config = dict(
    num_hidden_layers=8,
    hidden_size=448,
    num_attention_heads=7,
    num_key_value_heads=7,
    head_dim=64,
    intermediate_size=1792,
    vocab_size=8192,
    hidden_act='geglu',
    norm='rmsnorm',
    norm_place='peri',
    norm_eps=1e-05,
    positions='learned+rope',
    rope_theta=1000000.0,
    rope_fraction=1.0,
    qk_norm=False,
    attn_scale=0.125,
    bias='none',
    tie_word_embeddings=True,
    parallel_block=False,
    extras=['capped logits'],
    init='orth',
    init_std_qkv=0.0153,
    init_std_o=0.00384,
    init_std_up=0.0153,
    init_std_down=0.00384,
    optimizer='soap_variant',
    learning_rate=0.00555,
    lr_mult_up=1.02,
    beta1=0.95,
    beta2=0.99,
    lr_head=0.0134,
    max_grad_norm=1.0,
    warmup_steps=200,
    schedule='wsd',
    decay_fraction=0.27,
    decay_shape='linear',
    final_lr_fraction=0.0,
    batch_tokens=131072,
    max_seq_len=1024,
    doc_mask=False,
    train_tokens=306700000,
    max_steps=2340,
    dataset='wikipedia_en',
)
Each number is 128 + 24 x the weight over its row's rms, rounded and kept within 0 to 255. Layers, rows and columns count from 0. Numbers have three digits each. The size before them is the row's rms in percent of the matrix's.

# down: layer 2 MLP down (transposed), 1792x448, rms 0.133, rows 1028-1046, columns 112-223
# gate: layer 2 MLP gate, 1792x448, rms 0.143, rows 1029-1047, columns 112-223
# up: layer 2 MLP up, 1792x448, rms 0.147, rows 1029-1046, columns 112-223
down1028 099:118123065111070207184107110141124098170150125154146108162154066108124146096139144137119115149156106107119112111119156117137116143141198085116167134131106147147119093137143111113126167137134135112131116154147096093100162174127091139143161149153128147125120154133119156154145136149139143100094097149147131136135173084129101131142146154116
gate1029 100:131131206128139137171120115158106176148113093113078120119130114118125128164105113107113101159137185113139132123157119140123114144167127124152159152122097119127107132100126113128120114156093141133109154121128080145138117110150163127119168162122162128165098097125165132110141128148142156121140155123100140079156113162121124106086148128115
up1029 095:102047156102134151152094105120137131105159130133167129139148145117129126156084092108134142108147091138113141123124168135159167159121156144119157102123172110152106126131142185126176131147125130150134097130119108098117128118107109112110182130156153134121140148110079085108078172151134143155131150131114171136175170120148124160160122160149
down1029 101:158166141150106152104106138125163135111124133121115184126105135125096166112139184151095127132136109090157109113151100134121112078117092117131139122130112127123056126163157119179102123105148111113133126140167158139135121174132126127138068120126113137121126139130104105176101068142136117079118091140095109113084086096106125117116145086154
gate1030 098:139098115152139139114098158141109138112124129147104171093103079119118140153092136113087136119141117134103180144135119141140125140161137116167090128121131110135083140121097130170133178113103105107118165143169154147147098148087160127096109149118124172125119090106111099133165122163111131153140098118133137102166125168064162152136122156114
up1030 107:158109145117149145118146169143119099129117151129103145151111130119129124136108147137084158121157100084159169122111095127118130149138142119174085149131118106114116145134114143102111129103129120120117137148130133113135093134137121073105111177108117137105099135108132104121117090145146125142130030150106124132130119136090137156104105149157
down1030 104:105146132134102120128128116109139151134136119141134098096164130147142106083126147119168126151097175146134125146128150166119123143102087168103168105137145133140138116104110133112110107182151120101156084098079132111099176103111116123173161070117147123130161130148105129158098161092107132131142166085137128125133111119188103109135137116107
gate1031 094:155114149093095113126113131111102112125098117095140152174129133161141102104149114129130123109131185158128150152158151086086110107123157141078147167090137153116117140148111129116157136113128139068154143153164135127075155110109136142095137103135132096158136113159147142127129129133157074107153126137114156131107109160100123124119091136119
up1031 096:173103116130117100128111144119099140129146097099118184156106107181170078119151121110142120162153170172114140134123132098064106123154139149072154152123166102090091079148106131141141097138128147084162154169149152110124148133130119153113130094108116132152142146128150143145146147120139140111117126126120130140126108186120146123132051090116
down1031 105:095089151155151150151131133143146135135118159157141138123144164097084157128124134150132149116113098102134107106077152127126143110096119115174101089173093106156141134126154149135090147162127145105108135106136144154142111131123117057133138143141107165095128105103111120121157155160116144108105100131133149100116122064139111140154110150136
gate1032 103:134137157112114096147140135104152102128092107112109171155127143140150140159124122164162165100131114141130102077146150109166162099151128147107144074191108114122151144116104136131126171108106109164107086169147126131139121131171100133214106161141161088129124108105121169132177123131127135102156146147137157150158129150101135152132162092154
up1032 097:117142116148159123144172090137135135140122122165123137121139138155117158103112122112153179121139133137094088116114156113135132102158155154112098113135090103118088140099092155142123093081159146140122117152139167097107088151153131090146137148162146164136094099114141164110127149116159139157148102116115134152116098149114108125175139070158
down1032 099:108126120111136140123146141145117141112129150135136106107121123096130129131144161123129130131157148116152166192129096151099134142113108106155156155105102141159169099165136152163134102194098133116120132084093128149158150106108118147119153102109111143149159128121158097157110102110116141160145158082125167099133120141131152173094091164120
gate1033 106:116134125135170133115160205107168124120153111137106154155167103139146142142130091132146105128130171184113135175117118118121139138111132107148135147120124162107089084127125142091120131099146149183121139103127083130138123135133153136172137137122142163155110152142160100085063133120175145123120126143145130131120163124166106129111136122152
up1033 102:104107126165103120148078085140090131133116163125134116084096122109149127074153163128106173163112125114116122108112136084136121105135082136111113105140113103129147157120130134100104120203108150108123113143116138139115120099150122147063149142125117126103160151138144167160184119117065129120173098112122100096179095134097104124144097164129
down1033 105:078109102154164153111116174124163122124149043139117111132163144135089134137160133099144108142128101131112141153120115132128122096093131105140108175144143194091169153131122142120131118121172152148139157072140105106128098103124134145150101102119132162135105140145143160102086121148171134111119116109150088148136132137178139179104163116086
gate1034 097:157150150160182123164124085142141087090171122165092173131152111168142119104096110104122118125098130132130110097119165118181147126113138116110125113119111099115096091107112171193157131113156142153068117132103150101115072116140117103150135133133125154102098167109120101165156089085133121088115130129146172126137136103157123154143108127107
up1034 105:088122116120089091144180106113130111107130151148104110156152137165132142133128124168092157108138153101105137176110135167095119131108171146111112137111114138141112144153150145129143088172107173093104136097118147141121098145147167171099120144072117144111127138152107123151114125163133121103164146157150105163142145142136095135073129129132
down1034 100:163132136135128181140078179164131097159113108112157125128126098114115125135118158106145121148151114114121151097125129124152135086139094098151123134100125157143110120103123101144137143148162100131155131175144105147119141106164083099097147146188119105109133132104103134115118170087106127153093091112129137118127145111137110134208099151141
gate1035 103:142140098128152099072138163136168156133158142144096129155128136146147134116102156118136129129136136105126143142113139165092126130136095139090108112162191136125129123110095149107145113179100109139095113115122153097101139146144134133194122136133084168099152126098092191115164149171103112113119124165123155127115138111104101112147090105125
up1035 100:123164144153157125149084126103136103154140168117107127092131129125090120122128142098154146095130093109136105065149131103142083099122121111120110092113102158119127152156116125148133121140128103114164145176148110133116146095130141151140128106110075141151125168141104139178100096142096093118148148088135105121134089131101126120154160122122
down1035 108:108136106114186107069178167126163103103116116084090142121108112114122121166160129146091140109134116110124168163142095092144145154130164171064143142156113127100104170110103139089122109112115123123139125132118184110110104145104117100147128129101132150115115120136091115108147119134156113073148144096091130147145158128126087132120107155105
gate1036 103:126146122150131126119143201125101123137130105130139120107111169160118135101146130106114166124101167133110167115098166182121126144178091124109147136126073150116095152072124141149146143134106115134114122138129140140119115131110124126113134139123113135165073147145134118161125184163112149157131109144137196105133119154121131155125135062136
up1036 097:148133117090170152138120096135160150126132080097111113138116098129146109180096140107130100182100075128133117104162106056133123132141120136156163116127147073108131108134142138122148131114137150168090112122113140153152175112139090092164132155170167113125172145131119131112118118114128122101143157132089101141121122172108120144124123120128
down1036 102:116143129143127122088162125126099111136174143130137146100150171158113109122156142124085137098067146132101130127108119177115133162125123124121122128122126130076158149123108148154134140141158135177118121122129113123087098122146105113134125128122123151158112146113135137113115175164127146098109078144105189122099134132073129119127132115109
gate1037 098:093133174150098118111137133167142076094102154136146174140151113136114109087141125114118141094155114083149128169133151110153134101148132066110192132135105125143146164098144122081155163167085145122142132109132118150171164121166139146102131152154130130112095106109109120107106132129126109136162168134170139149161098133130120169103164125173
up1037 099:079139163105096122115121148149114142087133135134121129121126143116105099096128071153173188140110123131131129154093151109164135079184124093121146122149107128133103134117119088161179175118134119098139115138097128154161121148139137157088108161135140138117106144163089097110151100113125135114106180116147109129173132085134102120104176082105
down1037 102:124077104128183141158137132084134160129118101147142118117157144107161186163118163142131113108114120114123105113156111107096101125089103134167093116118100120129112141129109146134120104144134131164090140126112156135074112122128096128172134116131121145168142124157117132156104111156120130117124099125142141135133143150156144140169076139146
gate1038 098:129152112084172114093126137124144151107117126093121127146130156078132136154121175136195100075081125159132146156136128116126122088145104131134123098176104101136129142114116072161092111169202120063155115164116139107121094119162124143170127137083145104171108125139112121118192058116125115117121128132141098125130153127145134125110145129135
up1038 096:104147096114195121124119159135138161118132104113115098124110143097154139128157170096170120091131124137128136173155080107143128118173111153128139123153108095108151120110120110146135092146151174114123110181142114140117135120074076145145117127131109125146135078114094129131157110099156101116135113149125100145133182133171130110109158112138
down1038 102:149103132152095142136121102134109116138109162156098115116150129134123140119162086144068129175151155120112123116136151128125137149128162122148123160130122150106104105160123143127126137109115072117135167126141136168143122135140136093113136158139144123109130092116144176121114143131132149155137129061153157153116116147128148120155125135147
gate1039 098:138107100145057129117158159127117154081096139140118160171083134119065130119122106192160146130126140176133114131111093067112108093170108086135128125146104133138113143081122132083110133113134144092108127109127114142113108089118161116115109182145097155122162107109132091144105145118145153127124142154134156149163092175105145152146156112143
up1039 098:130135172170112144144116118110101171169119157156120116167120117159111123143134140146086153135130130146086108095145071179105141111196158137131126177147165122135126126130100111150079141097104144131122132102112092152131144136129154168099163122139162115133123127127124112103104083079164114074172116130081157161088121083175123135123145116146
down1039 096:123129108135145121109119101177167137130122085111160126085154112116139146113129153130148162112173177089144081130148147123143115139063149075114137140135118139107158096133165130170158176123148105129123111146142108137077099124147095093140077124110093126108159102106137110124149135130101132145120114137131160108113161126124104116159121152086
gate1040 095:092099146094134090110140125142068108129119114113146136167103104119158140143151138092152177113108129093118124117134130100123151130096149131080125130134116117121127128139128078125135144141145144134189109104097107110133186073111104089135109101162155121146065098117136099148170119149095134085130115110144126142123145091132167134115152105128
up1040 094:129118128144143178140125166122126121101147159124102139098121129120121090144104140115153056114153129162093175143124133135185111104138125122090140114152173141129126089117140144155151122143096117134145134137120165140132099153145133184120143129123164180148181129162153116090124116106186106155137149128122128139158125203137102168131140134115
down1040 100:139099126112134114083119125146137092114135128098115113101125129122167158141139141108099172151121141116168124112140112119106179112108148121109147126095125085097120170154142109147112116112172186173135126083109135123103182115136124094118134137150104089119124135122104147140144111142085123154150104132102173153154112054107160116124161112112
gate1041 096:134169104119119163127076125140167173146116122137159099129146131156116141100138140092144111137125127173106102148126103149095147100112170147164140142088123132167141095164114071135138162119091122166159150128119119140146105112137157164088122152120173124144085129194101070119111122103104146157114169161113071101126150155131125116119137135132
up1041 102:099151133118104125095117127122130088125112102126129144114136083156117128152140130131147163106138167103130078145082117120105103147117140123119129165108132116140157141145110109145102113156145139160141127115136078142126166092098141103119127147120104126145102098135163110102112142120130184139115157127119121135104131175126124163090167132171
down1041 102:116101100171140113142146156122114164119156184133150115142124171116153132153111092128095128163147124106157166102150136143158164097109129168127096117126150144125167152094141113104148158103155098143115163111132151113145134149142120110142139125123128107172150140122118150179144162140115096120138122096125153119121093105129137128175135111076
gate1042 092:130133120165125137138101151144124131121155074115143158113116122140171153122113111124175121184109118102079152139113160176135127146153123137128105107165116109167110095156119174117147143106108136162173145130142102167143088106166141126123055097128136145169099118126114137134112131118160113104144117135135122126135144076124139152154151107097
up1042 103:154137136185126162067141142090116111124096161121138101147149137126124127143113102140110126181108117094121123124157107157160130134130126112085143109093126131119146124149133135162120106124147094155151122115128113083093141097103155084121121118146086113116168096064142135156119173113107106138103125162124113128161146116121154091177114136161
down1042 103:117127140093116095166083099154123075106146133105142142099085093143128124100166141122162120087162129141181111102095134085117100106137113148196093148145115128119122154136152136093145149126118133134108183149144161136144109111146096132106146144094124183141096122140123108107140087168101133110103134150159112145083101128112120116101129152106
gate1043 096:128122105138149120072129165144149127108155109120169139184123204160148163100092147132126083148176112094119099105121135139153098107125159177131122126117108105162120155155152126112135147089113141108150133121097125168131074119136150083112116117117105148123135137149092109107134094157199134113110139176152115132100112125148129177127149055112
up1043 099:160162136165137132145133110139075127118085105124084099068143146125159153138127093135096140078111144162143188153111143162109113164110114097067133126092145135133148108125128102114114106140108127158083141142094140130161132053088142165118111103144114110144178119158120144134116193131130074147129117150135162171146135132123134064147101193128
down1043 098:143097095081131130119115155105178098127153116121138169170131134136111139106123157149133083164121080108118105110119097098124121123146153162210118147132095154094129137164132152154124154141133134083149141127118140150095133179121150079084124144117162122161095114096069149132116079131119134109120123083093105080106077112189118183120145090137
gate1044 095:158135138102102145135143125146082109155130113153114113125088166113137101107136089104154124105116171120156148151123154118095110116110156126126102097165069189118141114107140152162144061116098127116140087134109120132129138170141099138104110148130151116110169189116170145145149121121128125170119133120148084099135156111113148114107126100107
up1044 098:096153119137142143134175150141123099125118107131133159120099144122119125160128110107126146149120170169147130148120106117117112113101144106096134145140134119142129113080110161131101152125147145089117115135146091100117115095172140097144115155152113123134119125067114153174137117132127156131119121132145149143093108142147143090105133117131
down1044 098:157107124119099130123129102113136125134140149156142134097139132138115123130129125145152094112137102110129163109182151121124177098139103146163115123122135124142127141136161135097155069088108122128158132129120160127104126158105165152101139100147138159116158148190114091121126130113138099168162114118140107101166144140114096152127147120100
gate1045 105:146123112108117140095182119134165164136108114111130136138159125094139162147097135138132145098107124105077158096156130151089081136168103106162142087115111100162144111120142106138146112087121133153099162118131124102129158114158098104182141142173130163099123122130153132154108179138096130145110166100141143127091082121113137162132074128084
up1045 101:137101126160126120129195116126155168093080146073130179116182136100139146133130120128166144077122141114092198113141127143167111139147095172135107072128136129140140098123179122130138136137115135143099157135131150125126163086175116134173141123171124144120167129127163122142149159146100132119120115114147121075126089121106107160113092147100
down1045 101:106093149141127098138121143131133121154155104152109120113110124174130102120125155126090120152114135137123057117171143093105156113115157144147135182143119166093126144140110141111115123146150102129170121146127113171152114172091111161100145122127090077149102160103068131103138081122189109110118118110115107161173169124112149133135138107161
gate1046 100:101072103135137108130160130129098138141145134121146134108075161128139093157144158076144133098144144118147081134098082126128137167109103103129098105174169145122112163114084097126093129130150176143134129142168106134146134131144142136086173081141115090134116147095153096106134133121146197127139114127099176137121101154142156122151157115114
up1046 103:131109119136133136134120129117155133125116157133120112140120168142158124125130151097143094097111142078143117125114092122126114144080073074136121079090178164111107148141104112119095154109125110167136081134148118136168156104129123091108173117079139116129079129106153137141101134151114169153139075111130139122104103138116114121144170075084
down1046 098:156124124092140143152086136125125117101111098118100158140193116127115162105117159140127158148127142114116149154151164164141123112176124134159112148122090101123134139086141111126129130140091159134120125127136155079134143133137093121138118116115135152186155157134098123152111134138117100156090134131147094141113102098126130185100139102141
gate1047 097:129114118101133101165108146115111077133107122115128120126151139102167123142143124169106142143120074102164127115119107177132137098134104076103100114140096104134117128142153087094123126086143127072101101165080131115135102171100088118117138139153140152152148121126160121139133106064111125152143129133137136132133135172145104133129118132111